Each number is 500 + 50 x the weight over the matrix's rms, rounded and kept within 0 to 999. Layers, rows and columns count from 0. Numbers have three digits each.

# k: layer 3 attention key, 32x128, rms 0.124, rows 26-31, columns 0-127
# q: layer 3 attention query, 128x128, rms 0.133, rows 27-31,59-63,91-95,123-127, columns 0-127
# v: layer 3 attention value, 32x128, rms 0.12, rows 0-15, columns 0-127
# o: layer 3 attention output (transposed), 128x128, rms 0.176, rows 0-15,32-47,64-79,96-110, columns 0-127
k26:539548520566479450524554516529476484415504590592518495518459508500495480392551528416577449447550548516450589458461496506536542495468488520487577540478431486559509591490419481496504471499500467523480463504596495540544522493484531521510471463413471556603442566562478432580493494504498486409507534522488524533520505491525508504518455475527504514505514458512507544424477540479512563472575
q27:529539524548435475547548543469485421514495500521547506499474500469546497528506523492541560503505465423475484488448464526529510428489519514567501494495446425425512536459433514483527491487394508496519487371464409446511421512482504468529489548494557489544440476564482535453537493474526516443511545507534457518466518537498419467503395477559428538451531494508475524482521518552611441462486
q59:456525460543486571564520539442536480594382672515561433498466449496532539468447510486432546533529485498481493533479580529449455427508568494466531413502428433511535494558500558489554545565519439451453495439556533479508486583492553479510477415520646567470419477464469446425479521470519490478490480477480496532434466482535499517534483486398418472475426508592470538597443536468519393534523
q91:396422511561473488531459464456466466472500409450536375530424523516416555463615624433406494609409615492467544502503394455615609584478437465573435504568489603427610541457573578604541500436486493412499536422444449477416502564457549408614515501400504454463566486587559526559490467524519536534557435513474538445438555558440532406553520473522387464489506539375516493412568487454561479517553
q123:486553502527450429560516554469540478537482573446529527486513451491562528615445560522552482543424413521583442548487487547534462519457499466490484406561519425412534494628603496555482532476532492573442466524531543496525436609475442429590453464458544483478452502519531446474469588474542516507509459532500552418454455447511536383567546464433482406456415565554553483509423495443505453505591
k27:471379482501507486466467538447481484445543495435650532454466451557533450480537558482489460518467466512454465487561461478538510522518507492495541411448418492353518456536420506516501572528518518467455383581455550498537470548507531514627594604554534542368507498519549498549459519527472504511516403522623626487540502413415464482564541423459523497437446487479503538422559387422524358549458
q28:584490491494521421470438422520552511491489479506556504469525456525601501434563522435582426435473453507515502543590523472461494535453464529473563465538523520513518495555466431553558488462490456490511497570521476494479608486554470527569535459438542581514539570534514535510530485492560473549534532549532554484532468503522542458503537573476525544490522404537528445448503530547484501513547
q60:643458504456507485470542421466533484478553486532500553459541495488531508555559419435529430486460417523451493516528539406553478498499564540481601490492508558577544561491424440447525491480513539478511453572532518491523499433490495457533529546514535564528503503565514551554572406520504504465469550509576546462589462417520533410512532566526578569509492489491503548397532476536509541494487
q92:497477519433448510479500565602461518563545512441505489512471547520523481552436426531503606457539470531481525479519503471548427388619576521411451523461512559482443505416509549439618566492572505481460459381572406529571418556480508542492498528464523507525541505394509450508482506506499487543444458387440452596447533467485469502505516521420459414511513409566397561475533453481511520389517
q124:561474512483472486557543512540460526477479441546554588629475464496523488458503388473517499454490518423451547502395521557510553504567541551522544521453465613537488505440397468511568435544525582494525509463478342479526458455581495516503524552564499461515556492488525537415508437522469477482518485489523531512523562475531379497391502496494506553492542442515473570386536488528496538493500
k28:595523513537471479551521507567440486455486455576467552566525568454517533587459477507537527419472427406514560456464504509445542512532474469582410489480536561531501536483477509477570502506547513433496462521547390446493499475554461537562465498467438518481473528548440492465487462469455515502623473451516520461540514512502531471503512501481566443531547487500485541512543514601512573522523
q29:438517524470479540490490563554489497504536566495447472507444481468395527498537481526484556595507581529474564450536503521578512451541475449506498543521568469487519484446573538515492478463476570606510554511464560495476458448421543506511496566511500401408505465485499585520443561568441490458447506549553456478551480569525413528497504447527520532535557575433489554540478425380534516449387
q61:406527469508542547488466500519478524532484510478521499503458531561469452462441504549557554490589541550537588508487481541448490497581453490491483542560448474559443468481557532601510448498536505528557511469511531547477567506478503538488531496563448535544534476466505496478474572485500478509550468523458525475435523525502405572471448497490551544512557539433523465585537479501474503494521
q93:488470430508540564482453402457507494452476446496497529554496476528450500473527540421545452545499558467501463516488467498443596508454434490503541531527535388489540481587496466532429440574500448497562508548491510494488476455463467522547532432484432543552436514472484518443545521514489435546468520532592509500516498570473487500512505450506557561542470486461522445522511578462476485527428
q125:470446462545605595522451507439533442508445506512519408451464537519438417491442540474414512528537584541480601439462479447385509580520498467487460396512413632543502547486450436556452499504403596446567498482515500532434561503510602458530552562597425487411498473526489505447513505493529508477545513547494549551558498567468470517510585454575554593505503538447577484494613513527571507502452
k29:445476496568548534462542531470558514481479584555505495501415482462504460480499534447468468523507527586504528476421520498537428540569563535433571547499368531560455492539550517524433491513482526522485485473542555550513540562494536549430527455463467543588485521512514461460528470490468463416535548599510514519470492511470462595470477505530496553542484506523542537542526527457563588498493
q30:542525507528591537410505506405506512536525551498493479469503528497488425562396407565439472524436479590479462505451550527490510492577489501440524511447508500520513482476590535508418513458475535425486551494509439492494460443437492439542516521529461446519493463498524512521481521547457542497525490485457468478479529501527476510508477500531498502517530515508476488583493479520516500507550
q62:455536539495527486483413562510466490570523475476506497449457488478493498462436560543514523466513519538550523520491371632490555476408517550473431535525548452375590415478552505535502487437514531575548545460524493556538563449395477499436566492523436457538431475588522476446414594480462499545521419535432426549364484594463453529494439548455486475497535570519422459559467499434528434486501
q94:524564546470494474424508551557506488595575503459483481484535493493427538464459503556474464491520492580532503460464513485497498529402494487459512453515518455455515519456573460542548466486360519480492568464558518519465500461400465532591457493428595525524523511506482462528497528506558561514474544490543466516501497543462513504474433510533513539491565555528498456560437539502467535508583
q126:472523495517466511415510517554476488532497517517506377426475558495508544566549523542486522481423451518554522536542558521420487461452473470491481533546494431581481520487631515570580499478408485566517555451476511477521568514412464455508456530479570506565538468590487459461502580454520553481512522488490483502504499532451491494539480569506492507467504489519439509576551505447588510466549
k30:510481478559512496437414472432575497535491515486505381537455502556446491444519508497482457455513480532517559553479540567457493476545525504428591505512390459445508587456524575523517479440442529467486540564527618488565529471311430512553530573571564498512545491538476466511570571507501505541422540599457457592463549460445532531547552512490451500431538533459507477499577410445527532451595
q31:528474521499556520490535548518437536460491622516493509578525571531457476512466480557409412598486550533420551478468542497451520588611430532485463539392555541489489433514625515508496556555597482505558497439529630443431461499384550449504463572538413410556542403400536465466438493528390505459581430478426540432436582418483536492490598477512523482550414487539531492561589417459543503501588
q63:476496565421544519477465544512437548468539372455430545565499576512517499508472478507492474502569457453465504448517451488592456516508406473471414542556537571527467432429553414514487499490516493428502508458479483530506565454485512520540566555558355490546558544456523511494473531587396536510523496413492514494492623563470489511475528454533465463501632426514518443519515429509481466401511
q95:619527545553619387541507573479506446500462449508570563486507436489452532493449483517597561574561418492487407480470525438447522569456531480515449430490449551503436517474363422505386521516491570533515444553482488378482592478633558462438538483520444475510479489497471494501521515510428436411577521520559567382552561465497516439565545496439546487529450495590628481512508485569421539542459
q127:495479482502538533402488482498461520469510527516445416461497571475441579505549518505461529552486540551426516500529515411510507475540543473513536468507493503515483497428485449413473530471457451421495472523447554477463539484481598516511502553479428487539508478508471449518513453494405478473514548503537443530533515542471502530510530495536503508545503479495518529573588437508453529526399
k31:549499476541546501495477484600582478510489531579502534574423512575456490382507433521523446555514575515426519583519485508607511453571496526497479593519510510554517488531556432498522412569497562515598556470512439479513526465502561512445539588549535482497533451425491549500536469529512490563508501510425503479546506505522473507506470505630520593494566489466559414464474519440530433449474
v0:556527473518587555357508365496535501508459439491495464538527562507506474551428433536511521472490523560444415537469573496416466455552375475495479574459518537452410457568550453412465425459400468511481466449459549453465516466583517456542557438485564450472605447469517419480555464485466538505498467518408478484529517476540600498486470563492507480485426578587467405599550511571448459428537
o0:590404410463631511463360492475582642500493335536496464494520514465565473494490454499503472541469488531486512493442471439474473559551470518509501570524593505515562462602465453474535416458503532519483546493520470573485489415500517510529538458518453522524600540577506532446511519576537497540462483499460480512555510507517485492472546500551522510477481447557505499474492492506544564497460
o32:625477408534575469475434552557518536485519358522499424496458463488541496503482578440488506490521505540527401494543525448523425522503509540492499559521467520444507482621414473522431474558458538549456448522521590544528516507457517478522522447423531550419509445523520544486437531533522501447572497535464552480522432495475489557546475492516556482525400451566492484487439517465483467561496
o64:447653479463504589558555489482409514563533598401417508499482550617424458582525462484527490434492477522514529421535422378376541412603534534403393473463620497493462665429486651518616603541505526405508550439475475481520488526430450478540498504506585464433548428476544445545398468546481546514513427563503518501493422555481465598465460403556394480413583482599428514575472436489524503421600
o96:435568364454572704471577464568550554442498621536466458531387519606546427504603457414433469512440602527523504484529470460383486408603550499479485565470452463487522613464545519483566403560414601480476560499449518476522486521444553504504565483478604457453464455516491429496557425547511481549535452581458548431492506477605513609515445519495547387406484542631570551567512462555505381544494
v1:514490435433456578387513337395503515452527561531532479348562584532477454559483436506519532470444477520498601505530532439535516456565574477482499480392493565536499493548489458449448486553516496497460463561483572516465500572500498496520556456391579560528552508509508466582492514480498544497505494481358460429563435428498569469504482513535544427492485549553538496469519520600387419480519
o1:686326509498576489373357520570528590507518391602500479459411496501494464538517536504476506544457501551474483474538529427555515521538495511628512527511499537500507502513494428495484494429517585490496510574509550497517488480482457458498533435487397457516531411531432545557563530572534422456485595493518488466515464489417516503513502540508528504478451488539484490555389585466507484474526
o33:735425468536534512472380497488527602433485374552451474504444454529536525556542554433517469472533493493572517454480509507481506468498472525549540500573551546552540446633452459434525519523563548468474508554499563530576469484463514545544514451572510520484417504543478519535424500557558582453535587559515535516544463448484534477451446425502561436512469505543526527499467473467480502463553
o65:602563585536505531503611524599501378624480603548522538524489532653494431584519444489503568486502541489426554551577471403481491461549457507466412473450600441503513573492413580434472489575606515561492509423448525429523423541470506528422474497510381480453467501549494476498522402417495470424472480564529581390484516518494492559628491489466425536404444410560512481442475376538493459586565
o97:614564512570545632540506512567508476630387504509433483482547661614557519399450442497447551467524563479506534497512658471504393460530471451432413497540646479576490457449487571475445472453592452474490544405462531443416461490466610510467403433499434445542489587527444438534442442459547470450518467459454459411495432481579547589423477481476453523479348430537449578432536475576430487592551
v2:553536580454460589529534556493460497519542544521410551451496520519474557544512466441506534504525505418483560501572614511474466449490496519512505499462533513602490515427380463415425533467468469520468503542453496554511438440511459558477466452538460515522448496503490492577490477509437516466503520535473517529408543461499405501579404440519543558465509365544495528500543538463439535567452
o2:450630594565383520555532506546502398513505654476548525482549513585503514495472503427439534477477448520486522551545543513441503416479496523477492490483454478495451520424460533502441510529532482516441490453505502481509494490492460488491443476557503497568468550420517456492479472464530532517501525542523504563473479532470491493537430583434499452481464556530536582576501460479467528448535
o34:436591535546432544614575449457508500533448636407479492447524564552483521497505499400474512469448462510568525499540559491498502475478562470531491452524456501554458518464483528500485523523448463473488509523482472506475473450511472479514462478480534524558446500508479456518460507500557517511493529505478478575514498483472581530478425503458498445531509529481559561521495478484481513489527
o66:624549455515447569504474439555443568580352400471448544510546568510516528507482444530468583488443451497492458549534550513485356552491503469533463545627507498602539387541447548498361509508469423489472459563473469526503467501504537473470438425536427500588454517476476443510455532489532420386504535412422597447528384500487635534525512469449596508535357540574559524571461539472510401531539
o98:564562481579484572521517358523565568524396524430514535479466500473479510558484539577414521488450516525521464483608503557456438473427476459539513480504532426496396471573453502536480502433460440534486504552430457527599536388570595390445469519546488565506562472551586405550457597527553548494478527517498533519511434412537588510532431568445570363518334563577574529533489520554484410568508
v3:494542572534382443493518555643489500493535508548485494479523519486460494396613527537631574490369372549528481507477559496456497422502509443459465421468502503479615483507580541527458514458596506526484517471533453403423515526465517471424487542524614403518524499517547485427473549505463422514429532504575343452462429489526495469534569445410531427491519529545483612549446566479494519498439
o3:326546427428395575554578536470528493504434679395474586485456583453443509430483486482512476531455553467457459447548471546462591458485487432483522446535444497525492536442558438545503582510474513415510496492498446460468510520526474535415503491423550499501439434497549487586422507464595562463482504552513448531435596480478438507468528555447460445523542575511535553557484517524461507478465
o35:440527484514511437512540565463480487543490579423500603565540497502460459441466434585495480566483585548406452475543528471450586545508413483526430525475537429480400504467545470522562555501509519462493535471525362442470555494505455496526521611497469520518528472539476489469543477480516463516449539596527469483487594542500520521480539593488407598455479493441480456516533513529479518465505
o67:471384467409643560449429550559559448499555633519485567590439503505513635430421425495449429598526537510408472504596507480522569489557439556509435482462463547466434559515498497558550429524617452518565460498554552498510544343536546493489565574471460520513502553449527557515494460499552471563455546584584520599550558412524503527490498506429408637544493478447452486477594410415468490472381
o99:502490574355559499512550587515522450551559422499462587539430520574440582390445385529476474533551479541458495451516466466511543502519470515439504521510511523466445504490545590532490460588605524496499433416535403484454510383537502637453494570487515577492506528491505559440435447442482414466413619538514482587478564444545529533481526547516436647549536367501497394473600522325522524428480
v4:454472524517467417541553545590483557495527490528535554513529606515501492455537533459567465550517508492512540484374459582545506550598374588558587440519499413462480518542543550471579439525544449567520501450526460531473461534475463525553440497396454451456461533467506499395501543479429568508432479520471425471540507508500477504470517490449525414545469580468580480477462575605552511463579
o4:457526502420502492508591537501556431459521494539451577515527461452560520483531482482477516510448482475529493483503592513468451498423502497555515558491503513509506491469461497467498491485509454509496507500514459569509487506566567495487477521426547541526530462481495487541525533445537569525550568475477459545534549516546508440458449446525425467588482435463522488474529602560417534521435
o36:395543500439559522437552526536492432534532578601507536503493515461476456479433457496497558607464510498458443536564544507505479538458530477533512527468475467413404568390565489513532525426510539603568464497493466475475540473571521447521554529451441559581574484551492508517611570504494462528528500524487464518538572509469490421527511581516499522530416510475491536468554560552459508509420
o68:346609529562408509526648602458550449508489594451517511509408458512527557450446445478501446515527446591614544536442490513463476446508564517610511494483471527521490481602486564521501566524619484441503400491525567583531466538536531506556501521498615489563436540420506500452478570531563496520559554497466516548542472464584552541482523445415480436464540484465520478535509585484461409509447
o100:436529573496377439488636627533549368480573533512539487430445448581619575483556413417581550553490375487396585567455502500501526466556536512647498492518375518512544517521398569538519491523531466483529363496522514590455490545497482550562542572470543516588445578407437574532522477554577484513502523559433483389611495533483522518549537485445519513501535559513579489445574434439475407488396
v5:457435481407512510536479437448487561440532481435585460504450520478587523492515447490442620500490572441515508514490384568401612563592592601477483494492513577427610454514534546586469448509588490472509505461503497502581562559486446447457532511462533557574518509451566505460523414521511526523488455461560496544541564441487637397404458447442456492538513578436373579590405495477551456410610
o5:588452504499561495456494471477416649538440445477410486520389463498469494536564494547530485435516557469565501492534486518564496536485570477486490457496471517504532531552536480544482566453458517465531463561450492500516489499529487545477531472473456480454469405552459488539534505504448426474536421474488510455529558443520519520502534450510529540528529545447459468506441513509500454567555
o37:576475500469511460459458506570498493477521439577471495504501510482511444532505494578493484462536508480437491536488482534478496543488432505436505506437614454489564504499487468491443445439564536495501484464473495498570503491556540528441569485554455444537525532486517461501524460485483466441506466495522501431481467517550425442467536546552481580458472513542424454548487518531535473483560
o69:471511647548477420434615538567494396462616626465583387519421397551504334491590569431541437443591507563509584575551485535544586507516455506429548497296494492336532625508600481451545378513473510546551465507536563449511481507471417519434529497447495505464499503559517568485611445496473401552517461616497466541469559496554431481589491570525467536398552525526509468436508444584483515540483
o101:530460573532452456536483624470457400549509483503445399479587623542529493423476516447559478430552443450497574651451625489570506589543517544418448505505515576519612469460495495527494483543558438525526496430530534417399417587442380540459490430470417477563446560439423525590474368493421452470550458451453433410491480525525397512459450460554434679511583422486394467472475440484552589484494
v6:509485439485619527495491397430513575438521484509570489406453514517568314545536537429424500501510554482561436544579431416469620530561580535480535514475536535484428454552580483516527504565486500478551532483505638433546595499500476491495613502478423494470580483508503500567490373508491478514558446538461480567492482437436563441468455511588547562538478537551479479478506568497483474524496
o6:593359454421633554406350537482457699505469360541463496483415504478491500553567470506513518531504461524555492466508517482586529568507508483546507539565477507477546494585507469490523529440475513499552463577484532493506521496507501528571541493509453581484516427517441575508537478546486450464533524486480505456524502475450510451462486473524552531507561525501470494531460547495502483507563
o38:691466562457505501455412515542486467462481382574490467470496454477658594585546505452502494421487471470541508483492496565479500499509446554529588544553541521471572472490428522436485460478489502489516439512442544537548448429507498568481495417567499509483487503479480568537466422497505504389514511451489526490585442466487505446502408405527499523493490488562468469487505503454594482493544
o70:501605582523451552499598563527530466421577578511530496497489422504463456514564477513504505432559488471521605475481502531496567478473485464464499496376495417399584533437565555435496418528390499467452508479503495488548430593459384559416480505482521511446463416546473516468552455466450495470496424444505470474479578528518432445601420507506467499370578551590487511495485392560557474585608
o102:551525579496469509498517578456435502448434524510457471461603566512587519427479475479531561418526437492583543546419593440558471561483444507426459523539527555580575462399525589420471483480455425447497564461514428472452405527440417528438421440543453459543460562448470475556446389526445504403506431421475406446499475564535467517507392438583452598464527507485402490475465419535550561510516
v7:408417396423565515509457479416525516499481566444578441448499513502621407549441483561492583465542501539524460534480471356477584544534561533462473380545513593496632528463540451662505520521485518388511481520540477424500580534442513473498565493515502508490537520448513469510520443513421512496525489502447449510560500492480530506490540493497526473512586606460520430524455451482491485465513
o7:560351460470592481444394502563427607517457377498482449483420468426463513558520490558578488420513527490574471487524428471540507550530529507486425466480498538512512529538522454526495543494462463496543441580450501509520537502503481537453593456462428504428525390542497538477520499483417470442520491475469550436440536412468510553507552482505549525445538466496484483523452548467521476496520
o39:624422463487548496477434536544500552441490331521507470534493439442560541595536467555524512419474502483520521489477461552417546507485419525480527558503546527453604473524463541503449510495519516505457527491464521539570490490525492515479517502601481439467522477492497503469414465497462529420482511472547524459499474433548506503499454490512483559458530442540454460497447541454540481502547
o71:419489534570486390465601527547506397463519567465663441359434387431569452505531608417586464427478503526542496480453450459468562534439417504476549437388386480367460528484508419531546443458409501519553466457479533486448541543517460536517574434424569490450478475589518533489596464499483535407474494564508471471488575498545437456569504570474448498386533527585532500426494451537504537509536
o103:510498523521438380577458562438467450524493470450478469450596568460549506457379509476556508466511412470571524565424571426504522620484487490436424439563490580529553441452520504504481567497488452426546554424558514459411466541419426543506495432484455397579475526470465535519448425513414489433542489467463431485508489573488443514457561488564413650459604483475436454501454475446524607477486
v8:574523600546469432612503630613473480493519503494445460544496509492499540409542557470524583518431505436554443491521554511562504489530537489498458491517524461472477508414561516477581520458569481499490526438526477503449502443414488519446469518512502438478535486530498500428494420575460429516511514548619437511428538550509554484507468505417471529447464439566430548543497485450516515501483
o8:349701505508366534647605491457446386533505664394507536498557543520499543502524450482525491471492491460521517488497435538436545464414513445449476484505522470505466493441548558494491526540506424466468483439498475451491530528488480562478453540485565530491482526467552428455428485414502529520524420544475502494455553488489484489508518521439496451448554566490551557501564458484504478510507
o40:355631559487410450578618500477406354586477628375546522497544551459512536472512384481523516540424502519469501491519503468498530539475489461545470522467467443508443566349549562526513463505427465527520502428500394461421540461501425498503479527431448542510572500476467480482541488432502412542452503470465472480515542546487501504540529558462415544471552518462505469465540565535526490562475
o72:476419435428562511437421449467433563488533440445401581573489479479468551489461440513491458539522441569507467433521532472513484486494470496536536539528514555471426493448573470562533510480488490461500481601498515588468554397452490482499494542486502532575546480496501429544445565542469508550518544445456461572558524416486561488452454436469542492529519538495473504543519542483568493451444
o104:430398506390513444445531497468501503434589462483483581542468478522463473551550474483518479566497452609460484458523443461491563484514487499515573542499483539470463531463575498510578512521469513493541513558571425514479532392469444546435572633465481603460530440499563486479397471587424475521458548566501506512551571493486476456558492574505471501486554467515595418536519542413584484507458
v9:498536530532496509491443445526497448511491498510472448446475389461425498463532519557465471461420527483474380480603566445504500460463557398440507536447502514522474512529447451506463553472476520468474520495502521407517513507547514490492487523502501523463574482559505512594493451551587470511521550511524525504397451524530552521505480611534459504498429410521409541549469508415438492585493
o9:483490441540483512509427495465496533523490499491515525495501542535470453474489506505550449548533497468444446479544402491487570500524448454458507470541546491484454429529603483520529515519490538480520558447492580390483515517500458508458448512542472467503498518481521460545444513562520473497490453568550500460471468532446509507489499573522553472447519585514522536524492446471565443497551
o41:574470483566474457481446490489480525501498424425524495525538484538567502472537487538520435463538541504459541466500451488495468492515455473479469516554501520572483434600487495467485442582469436424485528450504489485475470508401504558476439495492535465399495523457514496525467478500498504524438490552498523477513438509529534581494506432467515504464557484498536414484545441469536456525552
o73:593383447424658566485337406504468510498584489600413506553593532533408500562493472608379553430502590399349473476625528502452521495505501514425524520527529457491440540439509478523504463529452504499507564451494467446554564451486453551426468562497471456425586410528498457574518473489454544648510436494611463532436541473455481514416418545600487522579462439467430499510545450488534550500506
o105:519470481402650572486461434470382525503546485592462608556528510520356402459474468574412502480462626542477451411584488464499470480473494493379542537475580460514441508459648468460526491543527584490427584428503491432540525461491540497390479500538492474368494434604507429420433516483420464527486481495579511626359508495462475491404475557573480513507456377499432496521508543542559600492557
v10:467430480473522458418485428558486536479485425515500544530570631486476461420503497450525464522490537563429503489391468499534475566546418462519463522494505542505425507526551532487457492476527441508489454473509445545489460569516500484524454502376444480515465521494499475498485552491451541506386508418432535494620497503487623497472535495451507408563543615458548388530505555558521523439591
o10:621390441454572448418498532515561531445534330585476525502490479408519454525498498567477484540475511489506450474542511447503434608515520485565456535533563498531509461565486505521534479470511509487496492584522486543518516508536511467506498512417453517483567448500491505547512570491512484519532494472403473477595488493525540458472572517546519478571463442456506460484443601531486478540466
o42:578439418510653492362435513557453516461502397608516529530480446400534450515460472559485511625512531491455382512527495528507449576475479504544517574518495437425475483513508477539511547432565618600510523522465547456532508511519491449537502530496479530502582468529512484561542587528505485490522466529502476465558476500498492452554534556523536531549350543563452485475454559516490472532409
o74:343571499610484515557663510471448410527527652441544435502440476537498520514505530435509430516475527572573407502510449508410557434562535494460503494427503487451366579560506564520608606506525494531577409401434628486554501567554414434572460582530679502481490430490573496555452461563525538526564540682524520575425498581559478492443475476490439444501543516525504534485535481557502522442472
o106:436506474494453483502562538533481461517497521533480487457462519558565542431535477459557499599428434443447539541420549512511506493562545440537447539560414523516531493454521526513534529531497512518552402406484555503431567581434410532543527548508535492583471531453446525527526410585492449530543497571423531401526465612470506528518557493481478552509525553514576535494553442450505539487446
v11:563507634508405471590471551488474450497532410454491495424571472474519676450519421580538547490422458364424498532402538577383400510416496488485378502575534546551596463440513499530438585435585568499446516412483334521369503543500424510387474551606527540594474549470548548445504473549575346509519556545541530441459629528569547470492548486366468557471569389478497541552485568497458508497409
o11:361653492546414550578670469480460402517461699372509497502535522564436452473421473538472511433505545423447487551475472507420540458448485444388485411474459424532447500501544524559438567537509452439468491465434473451438516553516474561461471510526539439488405479460569384523398512412491516530500349519503523482438572444572501563517539501443483471451497561481560566551546431489440474531501
o43:398509538488448418489605524517546424562512532462522564524520511521420422468435481575476535552491513551423477540579558466523550529498519445420441469431531455490446477471534461544511552459541517512513556496540419489462557513531526463516506604483465512513528480489493417506447535503512436562498490555562449471441506573548493521514595593499453570470467502487482482529464511455479448504537
o75:548374480406577395430426482521450426454509445549446453516464592438457408431380505518422448629477421561402494507531495583612477523540480533498476560499504542473458532524564367448445406429517491526487489589546453524423592344464503444517570571545342469535560522587495469468498524552410419563558576585509533508483443405491530535603550540498550519602410512561526495560501555487491557530276
o107:470408481450486492435447510489543528494578443484523545462438515535339488468511546539471451516510385567434490454540487568581562556553548473461548557562503523457506593538500362503512515498520474512463387558561515554470602392541445537540545555572395674414552481551554487453521503567390493608480539558556582616435529400549461465574477529512459528614408491526516472517529577429549562522434
v12:576579557481481373534483545519521472465549454430528457553416469505568600439536594436555557540520455525542511528477416516583579487516450533534428511533529535453537504461485529577596425442549477521524549432507437535532537439450516486421474522489543447530449531502459515511485552550483444497406522488473370486633517587538578430596531467428457484443588615533549486479479445489552471461447
o12:493579520474409480568576482449427443464530565476501461516536514451508542505509520477506541438552487447537499516421407523472510497452498464502511489460549470449546476452489524510503461538470466484463500405476463438525451559502470521511530509461589491507500535569543500448509522457532473447485464498488517466458545498497477463520525408518478518454507511487447537465520465534566485523490
o44:492475530422501453482483531488373422481515526478541548541480492465492500473471485533520548497506530478484515514430450467501543554494459500491467512420532463498532546339569537528519489511530522497509523447525507435510504523500465464466532507491430482471554485523502535489554509412482439451550469444502509438421560573450408495515521473551484514437482512468443485481499541571491509520463
o76:495415537477596350481455548492503464423617504539545483517415407464531483514405569478532483584538411543550474478473480537546640498546483534555502479440484573323513557471534429563549523456531563556544567514514616466469471394418485466542634518498464479517558496539492631515475517532446557482521574604462451562560555478425392373512428485550483569516588479516471482438436518462562575467435
o108:502461538489543438464475555506473501432599452485581520508465435508572475566558495411555445550529432548484477445461455492524599530527527474484505472451462530398566580399527493458544510559426566488545412536554519447403440473496460534554627513453438525458551488555519581422554464498504477410479505512449537499552598509469486469576514458536521528475562470518572450491529513465504461525522
v13:536553570579507487534517577579503504542473437491435539549456522495438478553540520489548558450479470476563477456495570514488468469486571456463484518523481470496503496453387488485493537422521498535481505532488390450542479504474543527495442473507510400547501482507494466508482484524418478467529522483529506485536484511484453495532442464487522495447495447532497526547489494476459572515573
o13:361662482486432551606560524486559411506516620396556549476570548548525498485479472490479471502473494497477492509525493452439498483465515493433476489504509475536435500530501559481489509526509439492489509426547537442475535516466473480481454513494556501511486582394551482459385514459534478506520460548515527514473503577478505524481505522468469482452538509538517502479515469480512493488548
o45:396585463537443544552583466486505464516466634348543501478540573475495524491511441481470473512447518522448489501509527468497454514533493492483464491492485453541447536520487536504491501515428448466515499463506484465448536475509484487510492504442528470519522514455483477486494490501526418500468494531485548512491527497465526566512473538495421522459588474523519483495541476531480471517531
o77:489539374475568574503390395478463599511442480408440546487531513512546591505452482533492511504453479529543443455549497458468454509505510490542431555538524554545423476527479481548504591436483490504506500524454521554497510406506499418549466445490549544581518501456519462558383570500567459457528545521477501526468463513470571481417455450469518491526468555492492538494526539493522508426555
o109:439474421438567533505467435505530560460480506448498577543500504482487515579401473578439480552445515528512451447563402485446520478492515530554473492492525487447405485573481484539546565516456542507459506526526516516589553452527439439527526582511533535513483465457569434489369544536513458493507542620494564500486525493456519531557469568472461420455540470490547440539500526458546426498516
v14:450454524382506546473484418509529508532548469539474560466473510492521485478473388616395504524503524489503521566514497467434468486526472506455527452489539641536532485505540440527374526509532583489478467597549466492428535523545471521421606512564539526447492523411577526506527490519444511544499492463491470484501590385480547489521487407515558464521530526501548531489553578379447443502469
o14:571410488507601564401376492505530693535444443501428481515388481522426508511449516471520501487478528517533492538575521543570539488540584519506443417528419476506495543621516451540483620442471507486547439557489464560453512473522494603493523480508399481502452442503522478523507432538429511526500486542489480475502544490546501494495539557460551485515489535481544536563448426467441523467508
o46:610458489520523539493445491524586588499445431568436468474513478492562526566491515508470490442501476501516492514574546571470503508471537537504527499517518481479506436605423475480439547458530500469460462496429456583509476478522492551499455475581491475532464524504487477542435447530532531501474515531544462519534432445560560495454445531454474537545462481517482489532442503399512486477564
o78:499538513431441562434545524590497438518423618456520394487473438490520453432564563414523508493496480439417497543595555553476529505541527516479523523477352517413519601534508468419523430487474495537516437530550458455513494530482500452429471489475445522437408512532449579513593420486485452463492540559522553485515426538567470485591460547470465507503509502535580512524506485497435537513375
o110:595532519461393540548478512465518481529385509444424476499573582464467579421372513540495528396504451419555506568548613536503475585444535549428475475605476559525500493518445497504464519465573437472434514428476449498520480458490440492451392432580475520546464569522442486594476461457447521542498563444496462566486395495530465522438419500522446569602493435474379479518456492475487635451450
v15:506518455532600527541523545459504520539422488483493555555517582507569414547469529393558509523531493499582349518466435484543521521552460526583604557558512349462461517534450500469555449487425489519535486500460449392593471493543500486530520473421430468474456491451424439540475502470444596460448485477423522503561431539445450522433501489497534455459550636509525410528464469531522554491538
o15:537499490481562470534527511519516452469503365560518552542561453465579557468538501473462490468447476478539474537412496481453459503494494514458476583536528474480510448570421520479559465532504457527552560440541504507534491507506562397510495534502576528473567543450532548460498526506510533507500551450536529520513435569480528547465440391536412515546508408539417449463497529523531513513485
o47:478510468476577558415508468567488460450516536555532532489434495475523553498544505465513500521469543497444504541485478501516451478543505464475548560541437490462499536451493507494501510454456468520612488483526583491488509517504534494475558500437499493466555466498545577510548530521460477440510474483490531470524472473446490489555500440533506522517509480579486506461542460561466495524459
o79:384683480620468526591598548408522538434477506482497540444468488414586538468477566502548467450473469521643462458421428439426538474487564479549462454465498471497484449566447555573534605426469481426502512410520546527518460580508492460632557432465644439454519494396577558462431600565585552436480485485453456536516465598511483472409504455490456407486579588565441508486461529456485461410611